Weights of a small GPT-style language model, trained from scratch on English Wikipedia: MLP 896 squared ReLU, rotary positions.
Each number is 128 + 24 x the weight over its row's rms, rounded and kept within 0 to 255. Layers, rows and columns count from 0. Numbers have three digits each. The size before them is the row's rms in percent of the matrix's.

# layer 5 MLP down (transposed), 896x224, rms 0.0966, rows 240-271, columns 0-223
101:116133150113133143141102153100104109138135120137135137078117130093126106171138114125087156116137120130147151118159113128105141140141143116115150119098141151143111138150120184182123107131143061141147134184128128129161129081147069102139155118154122120159078154068110116118129107125111173149112188109106101121137138116143124133126087094175147127121129138115131145077193132106168155117140141107128145177139118158144129114108147114117114137166123115143097098130138142119113129090102121101101133132156137113120113162114091133113132144107104102111110127102114096175157138115077120070151138136136110107136147159176131139112136114110130144162093087078137099151148096156120140140118
103:161136098151130121137132162125112116124112129160130116159140133140113108139112108095107138101105156102088127136120138146146120114105132094115112112158127148122150101159141135103113115139161112128132149101151177135125095086086115163137156125156140133089107120142126097127154123070061080128160095100115130119176139106163134124107136124140136125138118070111137109113123107155149135116131106099087151107162139144105147140137137109108178105091104162148159125128114088151132111143174128131129108164151136089156142081089097147136154131079128089174160098090116121133127121126121157148074127139152121099126099142098140102155109114151139138158122142102134091096148181134158103094187
102:116114120106085117136134130167164119115129166123146145081121120188173133107092177101125122136158157120152149126130164111163099095103128122152127118093114132112071143155118128146125185139125117123166083113095128130159134121158128112124177084105142134111161122122078119153152148136157138135120104147123127147154071125123166125100158143112144123096156147112166134164127133133113176111095131123115084118113083172123155147105167130105109129143111119121079150106119160112140103178124120134143119134133115139131172134190124101148123119120162110137087147099122138118125143143112090141160114130137156100132120151125187116111173123085118123087141137121088127173116123126104116136134
101:145122136118117158103101121068150119090178108132118130142119154159124124113190117149137110150125172123149078112104115114147083087071114107139127129138151130157107133136177124121149145165148109172163149108138096139156140114097147149131136103139117160104173134149128133111161167115140106158106153117153110095158139123155110119112084131100105120149107150141145141148152145119119130161125142166112184130123111123143100111108141128169166147135093122105086150140138093116116101077137116186150129095107128114103096139141118149146096096142107119121179110114180127097117158108138169130128118115084113120132112123113135136086161093110113149115092112130161150086137126162123143111156
100:110110105187097148155151105151098190148099138116153196094124147122159127105124131123119108125082097137103115121132149111121113115134136121098159101127115153109149166085131136146147113184121154137140137173103153090122149150135081122141130091141144113085140121122126104118124116195105092150156139144140162152124093121134126137139117146099148118110139113148107065162081163135162140134145104126119108133101155110113129163079146095148136115148142107125101156124124125119104149117111139137114120099097147123138132166105138108102119106107102128146104123087150141102111104136098120108152175163114096111126167143090108130155150176140098104117096100117087092117104103144110104103149
100:107099123108139130096079141152062146109115119145123078122136144125112124129110126108092114112109136168119117187116155150131135151114139115114140140134139112057086090114109108101132127124169127127185161117139105126137125101114115149120133100112134128153115159132156149135109149149131126098142128140119117140117123099083091149148105119127091148129118127153116141094146140136148160109110127178101093114112103138144166080129131168128121131163044104111152066153159121088119100170141124139150139154144129166123140101136145126115136124126141135140166117100139101108104177151170148131112122147140117120130123130108149166118161106128118151125107105197104152156137150173100170163136
097:085128122102129094132123183104084140140114158115157147140157154131135166146145163104109079111111108115148135109148156128160134067132123080083116178113100081125139093168087127103120123128111121147082152117141150117171083097167112116151142109123130131080154136124149152157128080086153120121128114125129137102137133125101123115092140120153117097138170159121146096146125103134087117095196138178109122124118141140142106106139107136116125095146081138147155128141136136083114111141141123116140136128101081108118114143135145097123153139144109130127184084091107155114143109130136168104154102133134136138157103166118127124122096119120120144106121091126121132158065151124122106135150
104:167109164130154101132101129098140126145108139116128145167172103113130131150130140156141155102139119126094159139096116151154145138127159136112100130148149110131107156109187118128091110123094114145102167120111124114185163087143117120110143152141100134117114094146134134108154090124142119115119120110121084138154106110121162151147069096139131141163151129099115152090091121153144122179080128139138122140182120122085116144129167132110133130121109146130158152126074086107171163168162121128093110104132141106066105137164155116164147131123128159105124152144111124110100152141138107177181191120129130127112146130172113109115126109142091120129143124135147145165106158131113092160110
105:108126153109156128138146136100147132100146082107113149103091125126145155095116171098152117098093146108141142111126153133109149138123129142163123147147126084088117119131126145124100103110147154061131150140146126120081137109123125090136094109102152143100134115138114136098102102106110174115113153114176183120132158123148128155102123158158147143080099143172149092091106130149100085160100109110144146116175142157149115125088134153115134103134143101105146123127081117139110093103137121127135125168146144119113135122109131120146153158186084145120112071156141118146126069118128164120081106107148142100117156130114148144098198109151144154125163151110115140116145090141117127112122
104:118141125136149118094157108131133094124152116148150106109131157135162107149128099107141127114116116150135087140085121111121126130099132113116126146135154179124104100137125125138118167094142111140187134136118155081120131131105140125139145103129112133099099111143187159131142123123141134068069141178102137123111114083097135160134135144150137073095165137158167129085161130138171119194140132150123165110119112143122112164169120113143130099132136092130126129097112120132140145100120135150107086125159172153135071127140115087128128085111097150146154124132093123153096164136124083100153128133085125167101124080138132099069122103159130152099124110146135100112101098117127129122157
102:107149105157143112139128122104163078092092132158157101105111096129137097130098133125103139127116104112130083118145122067163106094119140083132131099140105101139141129105155131114138113093127134113093117087139139165095145128107137108110115127137130126127124142123108120108159121091112101131154086099158099109114130083076127130139081186143118098168193142100138123116132120120154140108145152081142087118117132121171152091096140123103106126162096083150128103118152126176159081147110141180126144173080138141119108145112122124138162139165120148136118134106101140113135140145111131102140136126187100111113090172109095095104175135098110123156106136133102130130155132146132125122139
097:109134108095150096154113130111166137146156121137153183170103086118164098116137167106108110118143095110097127107135129074096154118103142128105154166096120137096089109142115163083137123102112121101112102082135092136074109129113115143134094100141117124129113108144123135152122112137118116106145146129151127091115120113142141130148162136124128135149151167127127160081108160140154111074121187073143107112137131104124150096121181111108134182134175145105120078148129136113160118113119123143130083134095138145143125106123082154150112153108125118130138117099141118171135141109100111125133094151117132088124099082112124101151145123102111120099128080142134173103158129151098137131179
102:142138096162113112097134129191131124159153107114134111113117103168178129151127117112120179085109090126135130098086166149145142125136165165127128130106168191111146103113176150123160120156120142143143110094132152143142134156132132117127125105154091126163145095138158144140110097109138121096120138118132124084128095104177129163122127129158150126141152137114115161131127139124134096136116178127142142109149108158085124134100137110179128152133137146134119128146134132105168179113166095125139144116150097096097145088141135115131119148148117074070146141114126121131150147150146142105125115178110102134131125129051102091150159063138122137108160156122126111140150139128130084146121
095:121111085103119149147180147130112151119129129134146088153160115108124145101109170157085137173143125118096117084136170141101159161145127126120109126173117142126087110125143103085162112133156141111109107135152107098111111138082137145122144091107132147126121110114133111159073150123106099161124125121130139160110119124129159137141095076106118082132096099128122130142107141123119128128166120113155126077111131114148139181158113086119128170125174125121110084192103153156076132093146143156102132127089128134107106120134115151120124138114186158120180127106147118084169079132142139097145099146115129126127135138119131130144109122090138161104087123137167138093140126122111118172111
104:120138088147154116129136149146142123140129151147100083094146137103113127153121083076147131172148118132173132095091106150161098156145119124112124125157105127137111124106159167140170141115155094099167113178118089108144110130108153109135108159167168130102131131154127124179128099137152158107144077141127161144129161116160104168159110159206119160162148117095111127131112145118118156152098143131145137147137122199126090133133109179121118112120146106159111114133151089137193113102133125153115109099136087089116107161150134163118167143170120106120135107133148131138114152134153156087140121151145103125100137127125144099140151112118119144096113123157143118128129117114123156094127
089:136096196096098116137105119158112056123121124141145159099151140170139150130113117099140170145122134172139134135187130117161139039111120137146125140124145128125142173144127128103155159175139127136119125118126165112152149067168124104128110106122160134111128094109117158112135100142151154173125114120114132119094130153138102084123128144118140113148166129144103153107146163106146145123155128134148161140132126101107135132100158120135129109152118159128104119162147139119079088113123108113154128140142158145073106147149137148154138119116130102133075110136140151168112159058115121106151112119108116135131156180155135142155123113100137111106111131122111127187120128085113157146145
100:108112087120146141117155115101101142106134134116103141105092129129102050160180139104152099083129135127127094124144119118151133145124111096139100091126108107110134072138109172167122123088149120138159068143105109165104165173099120131159113089160118159122119105135153124124133128138153111158146141135085136077165148142131158130136129091108130114096144184117139097126134145148160138157116123127124145100146145132113134129149146147104172113136126106108133130147121114125134118084113134140155146117170164100123148082138146130166123119134125117101116092129173181103161100099154166112127111072131121131126146170161141122107161103094076148157097096122113109128107127105128141135132
103:132135106149140125125094142137115158110169129125114144124110141151167127151131096163151185178143175154146089123112123124135120106128123147166132097098170161139122149123115111073116111101098154155084123120125141103121110189144101111124104102122140177141149153100113118125100113123132144138141185141148136121156078115153167095054103103137084125111163112158121123094127111136138135139106158134144175153105149089110167156143145108137102115099118164145115148150131110151140151102120144145067117156079138128086115150122153101128127162101134152117111134129145093125124112124087078144140146147094144141126119135108152122114141106166130118146122104141118097113098118091092108140154
100:102144147094160122113153119109119149120145114155140158132130172083089121103134130154144157155097114148184144108129134144100157133111157152105160105093107138108111114083136106138093155072146134116141110104125111136110123119118130155141139137155133122130087129123194135097072149143122145133165165162122127130112108131104148144136066156136103118103135134150111180096142131147132110131125079109131097099144122121085167167138119116120143104107095099120173112135109143178140148141144119121123156130157139131134137151143137154128086118152146094148161155117187127159162118088151113136145150131100121143144158142096165126095105107124080181151147131155162163134133115123111077129109
093:091130133165123151113128135113111120099133139098156104156094096111146151118116124124101113128126124108128129131139172088141167112140164109094119161154095095138131134115106132112142123141090133061156146100126154113079116128142106104136154157138086091102137142115088129149109109133073132160112125166112087140111163149151141072134149124130119085126121107119140129136124131155137132132092141162146139122170098134135191107102181136124124130181128131154153104132144121119141118096147158176077133132169092125159109128114124136115117133110131122111109129145158099115117153124153149064112132149133136130143121116132099143115139102104114135139121124179120132083140193096105117209152
099:119123098152130154121169111153177120170097174160110134122130123093148123141095112140127112143082113131167111127172135168141149145107128115127129141104108132077114131088097122142137158118186136140120151150132116097166129114104142130130139155098127162163111103085109164087144124126165148106115111102097166105156101110148112114136129104144121132142112144134100143115138119143133093107165115119111108137155122140118156099116139178096112140141109103164172120136115100118090093140157174144144124103133163106155110113174125178131136135178145133185106165086136117125128121109105126149180108154154161142119144146107141183103113129111119120145092131142092159070116119135109132168136
097:150114115153132159139139125148095137106127114152129097113143075129124125133111159127124141144099139125125131149132135118117144114131165158131103066114186154117125106141171103114147199114120124131149127162109115172090146107103154121143087097108108169157128124126121174101137134136125139134159151091122148095115102184136121121123119115105162136139077088180121132129135177149119107139072116119075128150149131117172117153103111148130109131099123090112107128117145084131121140103143139161174150115137095121124129145113131070131139128134108096109108073109047133109113171121120121116144114111124102145125124161148119142111137084163150174137159107129124110137174122144133127118145
102:104097112121105103139165097110131097107110110136113128084117158115144142094132123120145165140181130116131099095170142130152121087157128123108135126126152120096150099131133163145195156097086097130139118100117131098145153108171118141118089176090126105175161088098128120133130135104104119125101135097154132101123109136116124114144068150119156136138111153114089132160125134094148125139079139124132102117143088151120120106172100154073129087141095155120138116179160121117121156137162135144158130137142103104127113132138081107150144125145103153147131132134159103135112145037110111142145094144110090105126164142160128149118148113154116154097129158121129144151145103164107117138122
098:070146144089156132129143114097108119150178112128121175165110081098118154107133109127148139127132112093151139150098118089109145109142123124126096130124118111103160163105124106110128124099117091118161149109125070113150131108133112127127069097095103120139105159149139162108068134111163136101123095116117132123110082133144128104144096129114151090099112131132148127081133126168170189139120145147114112104130131102128166094161160123103136149116099124137135115148122131111156112119169154153105125168119156099163148116131116149176154108112113138158140101168123160161128153129143102126124124144140137099122087134127087142140164116164135133130116121174136135103168146069144112189125
100:077127144103146133113093115102190132131135127118096151146128126105141134115102142107155147175133115115122155137091140120131176105133099110142142168133112115084124123108115121127138113166134122130109131168164102131061102134153119097140163124126121159094081163138129109112153130101121152112140126132082117119123107112091104137133088081145164154117156132129105118181124078165165078120139141104134150095149145158149124103126056150163101129139138133165193122088151140154148121102144157184120142102112139158152133120120130137103102134056122093107140152145155133115146116146126134141081150145122144133147131131161133120109148119152129138175140110164150135142129127141115106107141
092:149164142159122103141063173164162152133150135135099147135105102111131099104126137101124137150141147124125170129136181129099127133102125133136103140104116149111121147110081135162099117132082124136139151122168126092132112101144143083104105135113146127137109117177118144130104128096111120117133125120084108109092131145151154150117112121147105084090159133153123087173130152092130135097165166185144119132107147113168149143122061062104126107159119134133161114107129126165137116159113131085097108086126177086137164129109151114117095121120155130098131146108138120151120109120130108165128086094131143086163110106141116098084147143131151135130132147104132127120130152149121160117178
093:118156143148123133142126104145123150159102133163114143085123150132142135146116126131094162139122111131145083052122163113088137120079098151132141150124135099181127141061096088106151075126073118117138124149106128157128138125122121100117138122122153127140147140105151122133112139156121085145113114114098095115113143108135153108097106119112125114112129137182089127151108107110111105111135171132067103077132118148105159121135151094120116146171095119107121151136123145135108143142147154094137121133095142179103122195125140141151121148178155120148095096121137133104100154140125135116120092120114061132103137150155102118111143120134129125064100155131126140110150097143139125173155
103:151113106118146159131114144095135157141123144161131089101140158124124115143145127075134107156095149130155097167148094125153127155155107111104118171151124097140100138152147115141126126138159094098192141137139092115137164127107138117161127121142099121158114159068169162129144118087099172140099109077116119145101156098160120118133152107125166167093146109145138142093118123121149064120136128132131101121138130150120128092140182070158176170143103091137094119132147133169099099118147156160102162125112099081140134119168134129120133136128161115113131132139149134133135140152131095135125132139144079104157111173146164124160117094153119146130137146163120143160105148140120091130143
100:091161156118101126129118139158152116093125106095133122154101128154149117137123121094138125138115106127118146148157081172095133142168133095126114145166132105133194117121161136149098105102115107148123156146146157138129111093122114125141078114155120135136147156134145126125108119141132181118149159142131113150128144100200136097105148121145128114120141150136177131116097107118168120110197168133124178130093103095122078103141125119142116106119124120165133102126079130140128110086152119097119110108125139139090126098143138162175120106129140149120152120129092161108145108131125126110137121159072163147138130142148113170077162163146099166156146129161099102095111149139166093103111
101:153109112124119128112114156130131133160077138137155145119159139102133152092149166112125109154099173121148116116095086127150146135126117133132101128134112149109139109135106140149137165074144173113125105094155081117078141131094149152104111145121126116132139112125187149086140158068117144151131088120109156123112122126105094167094166105114124108125120106094156131132150091152129126094125153112137124129131142147115153152121092090127109139157097144108139142109109103111141102114156142070120150143139077113146134105120105089098116167088117112076130142087148113130146131120069180108157120120131138082144123135134119107083155138151125152145186175124165103134146116132097114138098
100:096138114163130149128143100103156139164163139114112111107119116091151109114100096171124143160114106121134102159154115127137126140162150172113132155144101101156099115092131149108140123128129130120120170133102123149158134084095135148120107114137159089123158096142141159131118115147122130125119111118098145134111126136146114113146119124177160156161140143218153187077118089082106149115142157100152159123153152141128129168114091130137115120126187135102167127156168109126165134095133160116123118177133119109153157122108176120126146147132116155124107127129121132139172151103178078151107135150148112125143122183131113120143109126115117128136097117180128133159149083108142149142172
099:149144139122122156116085149121102156112137117137190125121123104143149154137160108158073137142095142142151117169122127115137164154120141111147135153154149106142130127086136178097075144130144138137167133159181108111148158119122131074132158145122118125122135070140093154102174167129106146124095110131116129114171120125085129113163186116118104164124159108121172153106082134139153111161138152161111108088119107116101114147096143113122138104146122148137121124101163158128148145157060096116149112132139117096110148105159088113167182126128129093118135106165136138117098127150085118140112111114118146119130146124127128145098111191110169146125143127134126131125149133136127129158090
# layer 5 MLP up, 896x224, rms 0.196, rows 241-271, columns 0-223
107:143132112141107094137120142143202125105153140137126135157142118118110128110157140078093162131140128152114120106097117099083104147131151137121076126155162161124131181143134127125120108171104078140122117126127146147146084111156109148161127168121137131131126104139168114128166139107099124169181122134105134124076148125144128172146118115165092134162094105123120113105130122105134147089169125105187152156117124179156116131119150127080112098133113117113159131130152131159135113172118128125135158162166143123158126126122140151153130100124088112101114134117125153108115137144083126113068112144089124115088091142114138074114142136146135133160114138139134131099099157117173172082147
099:118140097118122140137152132128163171144122154130147115127106106147112132179132133124110124116112144155086140114154121175106165112129099133121150106110097174159125104176111151115125084121115130116110126137145147123145162180162104062114118139141146150143119148104118141166155140089142152181107138116133132139134146138153127120163147163138148155138089123152121123116121101147107099150118145173099152139123146121094138109152151151120141098100105143096146112143158153121132169088105072080105166149108111113141099143140128130145134132138198105117093115071116129158164077115166121115145148199122169125148100132124150124122153130124164181162123118119137112115147149156128120136094
103:151109098140167132119128121165138164107130135128191119107068118135125163095146122155146158146114127107136124114142162147154073091090110134135135125148165173144113103140181138159175110110127080128116119087141122165132102129135104143097089153186116181097117103138145096170166101152196127123134106123130150121129154128105109153133124175141125131136097186138158153158131147089154132108132085114144141114090130167127112125105116131123155143095130113101093148112117139113133139135113177156114106111093136119144181142122167137155129104142137116126134129133152137132131126132119174136138131142108114136119175104102152124109133111150118098129148147103126135140172126157179158143143
098:117151120104166133102118188100122123068118150120113114161126129134133123149182125094157131155158093102103139118104117110137095154137100116114168114156119073159150083113133183110131146136097107142158147123076125085114128129111124126115157141114153156102074145173144128121109146108105120140116102127103108150136148160090143130132142131142166168107180138139136147115104106125165094123164151150151118144148099128069121162120125123118146121127117118093090143099175145103145120134122152134123120126130164161117114151141136114106169101118172127103163116127148120107097125073168135095120116121167121109113149128141080107140090135112140162188131126115074106135133144127114120145121
105:087083146120132135149130195133113127127143132120091063099120084125104125194103114128134103131140112191084120172099154134131155099070144147129152064135163121110136136127165128132135108158133098137123168134114096104131122075154113136124156126074127114135130112138121112160126137128148130130128116129102156158102098099121104151091141097096093148109125175174098121139123104134130117135115157135112089103155138108092140152161098131111118120118088109112080121097134130140143141161156126101128135126161141117104169085147139136087111129125128134113119118112126106076139151160143126116114120112099135170122167117109149128173132145111128144094150106160101137150141140093107140151118
102:171076117122141112164135110131093089151124133111117116147133141119124096126152156135144129131135090170105098174107182138150114113118158160114156163110104096125133111161124139159115102090147155119154105088110158139172102124141114131125144148108091143120097115168129086131075128087154127117150083135123123168117105154137114166141141154128153135160148118127139088112178151146112121131159102163134111103141150113106124140101130164126105140120161149157149170090151113127150157135142110112128101144113110143077122172119135149111129114094127123100166126118174110190168106187134144118126131096169114117131114129124123100150130127101135137091172139108094112122097120156106131079105
104:141165134117103157139142114103096081134121102128161144127154140098122131120117134114102169082137126130114135143089117180086113143115159151141121113091155107104101149090135094119108115119105140101088093167127169110140212114134105138132137127133112121125106157109125114148152111170091161154164107125126145136144127155128141155117128123129116177141152125129168148174115096163100115149107117141123129106121132117113132134161169132115121101086094160111164142139181176137175143133131146106125092121127133083109117095153114094157143124132117191169103132115154169125109176172103110082137141100101119125110149119119133132115108134127137124163120119147133096087115091093093125132130
110:109106125109127094143137108101089138155075156102143096186128153164129148116155159106119167095109117156118174108150122109099154176127153116139157096130069094136108121167131162135138108106146109089103118147110122125138178138123147091144136122095173152099150126133109110127135161112114142152122120118098127151158171119151117131182099123115159123119136095149168094151127101128133127116106118112132138142156101126151119137137155114158136105134126116134162123120126133130090168101141114126161146154152136143152119116117111108142156084124060157116122164148140081163155180120158148127147167094129126118095146183106160154152125100160101146108148150150129148126105120159156132102106
098:118147105139101140170137105066106135149130132150141136149147140138131096137171122114122105154147147163145153129119098138089120191078150146122125086159076103183153126137126116113162133153175095106132106101150135118168161123120157126123126089140121135138109119161149150110139147126097109106118129129125098096132153131113115127159133148166120122144091101118095124183168123132109169104131096101163153137130140115140185167149086151106111101128126124119100133129094109162148168085137104125121167098110154103110068147119144121122109135121094121147136129094141132170103107149140133139124079104158136141148148165101119083156176130123115130160124137154143120155142137132113122177111
110:173145132090168101141189151140146121107125103130183130150116156147113105159099138140111124122142093123107140130149120095156158118098119109154108110127130182101153099136091108148096140102116136123097105122187163226105136089140111134116154163125118119103138116148149152127124109123139097165126164129127162121119120115122148123091140120135150128136136162144094157114114148157101133157118134116133097142132153117135167073118158135136138140122124069106092140091139106110129103143132119163144145153160131140119090115143137143138112107106111173164113121165146136128127136166144091175119126124149101121117147208120144128096123137122101118164125181145104093121127112097143132130120
100:117144174120113142145154111133107133136122159104159143141123121145151117145108075076133096129139120118132126144123112117118160110111124110105112153097136102129125110119186117089136120077129141119158163106164082141137106168094079111126122126142104109147113105130146107112112118111137094142122146117100113144128095159090111145139128100128116117108143099114124156123125107146112184070115142138084087109118118123157123158144154159187158148112114118157123147157107120098156179098194133146141125160140087141120130161133073089173124157154144183097135124107145166154180164106152106135100147137105124135123118121133093140149141149146119112140104127103094126097109118094102136165105
103:117192153112145118133160083148138141135164187084121124155138138102131126133124128142109137135087092088104183132119147172126097076121150173132148114129139157135126091143156117136147142151119112141139137112135131104153097067125139128114101170119131104105103121141107130146139087120153107096170106135168175115121154134127149137132125064117166108119172120148171155110073121137125134145111096131112133136147134147153122149138129123136172115157131133130139120111106174101117150164130129155127161163109149061114146091166147155134152152138116153182129150119131132134096137139107119092102124129114135144105137088123115102118112132123182107121119106126102103117110072144138154138094
099:188125140123176133158077085121123101076112139119146108138133115172094138159072149100118110172122158173095107108102142116158127111103166127140092155124124119132127116139165141100096093140087124138088051149149114082120139130116130139134111130111158171108131138113106120096163151125125154098152133122114100127133154128120136120145085089115097154154073114099123174086149155104139123091117101137126118077113125142127141141140135084135122112127100096132124125127121130129148126115145118144122128129115104138138126141108132076095150136161140144133162129102131150104115140146121090164139107133159168169132135105116130159142104132117119130123116124061112120097091069145120154148119
098:108119148125114119093131137139088095088124156090127133134148137128151113175135156133135154138130098076105112109170133089133130107119140115136139085100097139106094156124111152179079139112112124127121131141119139129151146123152112100107130131104145152120132102090098124119112152138098122071132166143130122126129123142119068146128126097096148081152130110090139131127127116156134155139129118065067090157133111113110123183163106154165141112159134084146129115098134170132143139147111118107156145172118113082120125112130126188148136139141149138085109183141165143152145164136149143097151177137098122142139152134136148120136154140130144113112150110133152120105071148137121124057122
090:151116106117139117139129159155124143037143116108132140164093127159096146135139173144138118122118098125106092122158126139148149178118133135114122127180144112109148133118160138107137132098152110145121123103122125134108125125176137115116154155124162128120143134116141094124151071135163133071180119114127134099131116124103159150160143168123144141130094145136121068116132135114131161115121073182125098147117094161144142086120132147111134134143093144082097141101085147108114154169090170140101162170137158114142110121130152105120148102132103099128120098136128094152115111095151122103127116146116102150093154119154131122142129140135160091117149094104146142164149145151145197145156
097:122118138134107151133123119148137160124113112172108154095103137115103100152137088152113093124172195106066157119102159160128096140148146129133118146175072131136134153080169123106142119148082110117134106113085136185144156154107111131144149100114109091154134116124116137156127138131124141134120141130109130131140149075142118118118122126092128117147127117075121149106141123153086137125131137165107103123122187160137126139114085146148093114160121125154088160118155119099111174170124135103148129098189171121146089130161120116158125152129103087113134131117158110080139128117163110163112146164128127123124162144143106116128111145149142177151122094112136138128107108139076135151132
107:134143102162092113118156179109135111127120117118089103116144115174143146137147127176176154105100140119084116093155132114150133115138112128105090132125153100124139124163119154127132124126168122100149153162088185153106154125137143160136123129095125101134109172108163176154144134138119167119134167135110172145164175146123154127135136134145160130154140125157098134131105113128130140095072131144115132143118150145160108100127149080131124122126124164159109108149124138123138103107103078155162133080143132114097128129139131114120167146097124124146141143161149109092169164131110118124132135186119142134181093112115124122144131160135053138144145076132096104115086115147148133084107
098:149150162132124203105135144129106103096095139121087135117088110087135123136156106149157145171100172125135106159122125123093091144152155118094131135106107087147109141115161110130101135140119111125060117148096130130098143139143145123123140137112117116155072160128123092129115138100102099140096133118142131102146143165101141139099127175141111143137161137131115110099097144139155140070125092142083133096101117119140164131160070146120141125123169094171132171118143097128154134160099147131140132121152137129148080114146166091140096107136149111139131137089169108144146131125133129107157110154142154147101165117107079148142106161153132160134143152143098115177097151128135114125099
093:140113129122087153155139149133105115117137119100145106106128167156133081129077135083144147103152124143106136142116109138140086133098173143161128115145087154107120130110156131146130157145129138057110119108141133155133124163156131141119148168108123141116120160113160136164066114139130175158129143141120110147156109136167122120142195121077132130143117136116158162126106131133110132149130120131081087089162160115159132144162148124102137113153126137134126125167111120145151167112129160168090104135104147124140095152122124102099169146109133158118149170155184118127166150109099173152101110142099159133184163133114163113115155157106118135097130136163114124151106168157133140122152
096:130125117090153105080124148103121100100150181157149119149102133143124081130101100109091120120111113108130129152090127133160147170118123149080105140055116152157080137100120149119174138087120096156131158168153188111150143096131131116131102148133168131165123130107176128167114118102162122151105100162126124119097135153129121151125117125117136159104138114135157129122110121115109135138185104159126117121105123136118122121121128091143115114088122124165150123132135100151096119121105141105140115118121121132094112130095112186156124100170122098128110046124139120158147104116113125168137134125135162130134086135130146173112116113174116092157131105129115111121135150085137186138105
097:145103133120118134123079130123133156131152107124080106130167119109117159167103126081165120101101125168103162112127117072092140132128185136166122141133149111118161122161105101147142129111108110143145130145095107139128107105123130120112115141083133127144131092135107133092156094138139139185102093146114069127143139154121096098118147115124094146119132120120155111140137138141114132099098138149126102170147148113132135143177141153115072157139164070070111165136150109113136119148153161130149180093156104142120127113082137155118144100091117105123113100129112155113143121139157152144138104088096128108116134155169144127120102145182106132075098147115133111107091119092136126161126
104:167122138148154126111110084139076103138184123089137130120123167112119095094157082118114110118150099126104132145098138134106150131082162121134149137074128090148116119140136152136185202170106120112143152148134130127108122161143123125136193094101116102133121137132144164089144089141135164135143109140111123110167150145113128097107118123084134133162150090137142129121099124100100115111171124158138068088099080139133106107125123102105124137148148149107137148178164130140138143144143102117097165150151139106107103112127133091129102110124117116139102113128138163137093111134079084119156103148134121114165137136115134099141100146166127111121143185102125122126115100107118099110124
102:146128102162091138133151135157131157124142107128159135133151085143157127130152106132132064127114116102141129130079115144110091135136110124113094147142101087087147122132135065112108096098111124111168143130167086156138120104167103133135128108093109119127112115156165129120123149120183104119070110103118116157147139153088132076101116102124085125130108104115078116117100101088138180111114125140106132154124075118154188097166118106096128103109126111113140129132110123123169191137127157100090141137102113156122118148099110121111160168128165124109164141104189151141115148106125097136173119105126146126119097131133112155126095110127134094143119141142124131128119131115101129162131
103:188109118106140131134160157101144148141149106111144152128128144120114130107133115111134133064134108132088144159136158142142123087158076116090079118153149147112158105106133124119115108141166090155107126157121126136119105112168116072109157173166107108115131145126131119135168122105151110094132116161099115063131149125056102140152145121095146117131187114096148136141099099094110150113136122158108140177118144154097118146137097119126148137117160095141147110114165152112101126138150156163147124113139085083148124133123113117124128160115131111124100135111123160146151122186139105136145117124143191146165069132140137112133135151113150158146159128139116129149111120132117105133079
096:113131118156110155141182103149124130120163122115179101110121148143129117098128107116140126130146131134162131142140138101117125162106146164148134120125129117098080148081101176088166145116109107141130120123142119101112132103162118149129124125108145103136139128121165142158106132103132166112157091141123162135124124110144140122143117097093133129142129136122118076149109126083118149072114140128126124145050135146133148134113118137139099147141116151098134099093149171128138131161137110080121150165086174141134137135110098122162093067134147115117138170109066129133140129105152094126133134137106129075131081167111113168160141133173098109145167135126122161083146114188162137085120
092:164164130109130133114195153139155120140133115140153136144140133156119161135106150135132141132131116137141113096139213149151140158071158122084095113188119151104138129158141137166123111101137098122111120124122127109137112154103147148122151149132123132108107134106170129145097173105182108126136128125102119170130170079110123142107135134099149127084139107104125113106096099149158128147104120169184135144144116104094141112109108127107124105139103147163142158115131111127066153165108118127134157100125146085116123168121166141157105183169120136100105156093111145104144116150159116149127150099114133173101152111156124120126156123120139107104094145147107134129172124075122114130134
103:163155136103162091096152141157151134160122140158147142112127142111106081125146153105126127088085169142093135157083151130102148144108126120124152149143127147152145127140122114129144140159129111114129106097133138128144136113130122172148122142069170168119099158135166136149126081090142102130115103152134162147155178125154136112134143139128092104128168120117137180116152142108093117125137072154120165101118150137128122114121140069117137129134121108113106107115127153137118160121150105144126174139127148147152136134133153105165068091132156137138106098148168143181164129100145176108168067119173129087160173165117136123154135147120141150129107105142113159119140146131165122106106
091:166159160111170152087144131119143122151160120142137127154101130170185130156135146124154138188133133130115125095152155115142141125122107131157111152089156148120120175133129134156126104131154113161129135141103077128104136099164142121101162113091127141105113172124118127131132105130123143127137095093103106135139142084134111166108144165130174123161119121129135145128124124175148139182135131127127132116127095107172118115160119160121135105103077144148193108082147117125145148159115152117179104067147160113130141115124138155121131172113121181160123119115106143149130131165134153091157118112120189137130136118131104150125109157095174135139140129143151121117071080162147136136116
102:112126138129125118108185095117192151149141095117146093145144105114136122090143092162132154101161145133138118118100177121101145108097125167120126145124182139133147167137107082125153148148131164103132181119141116171108190116125135140186144117151134138124118107135148134135145114144096102110187103108130129092127138128157122117122158124109150092101127111137156104118150126120070095154120137143144118120096116139098110115141125092203107143176139118097137099115130168139160157153117088124113111149109101139136147107145096113091136131153129102119125134069132120099131092106097167126122136145147141151128138145108128098129132147089125131142131108066111107094156116094125118098117
103:134097144144102081180129116145125098111113154169145114130133157138083161144159139111153124128149129154107161155132127100134154163136167136111138118114143081145138094128120161152130103156155114113113119127147116150129111135146105111159125167119142114098135181151146098062065118105149113154109161115128101103131143164143110137114107092153139152173117106197200124155100122113120125119136120125086155102142105100132132131134128100108119116119117139138152127141151135140139134097157130147147139145131120101128103140106127071108157110137123107153176110124182121133136144078158146158111173118129120150159108191125150125150104129149141145139106126118158085140148158109166106094102
100:117050082089084143129113180093153130102128126146137140142149097129127127143124132148167120146131144114161115156130150136148132122159127179141155070125157131124126152135133144098124111072155123137080107122133147172137117151156114103106125124168110093151108112134144134131166161094149139121147119156136152083184146147141140101119141134150151122084148113093143135115107152128135138121131149097162099133111127126110124134140133095119117128130097135111103154122165153132102147116086137157156113131170100091097115123126103066131160115118119124131132137147166137176083093135098167111085119107086130152117075151128151143069094117133164086130129106121128124146106148149155114133130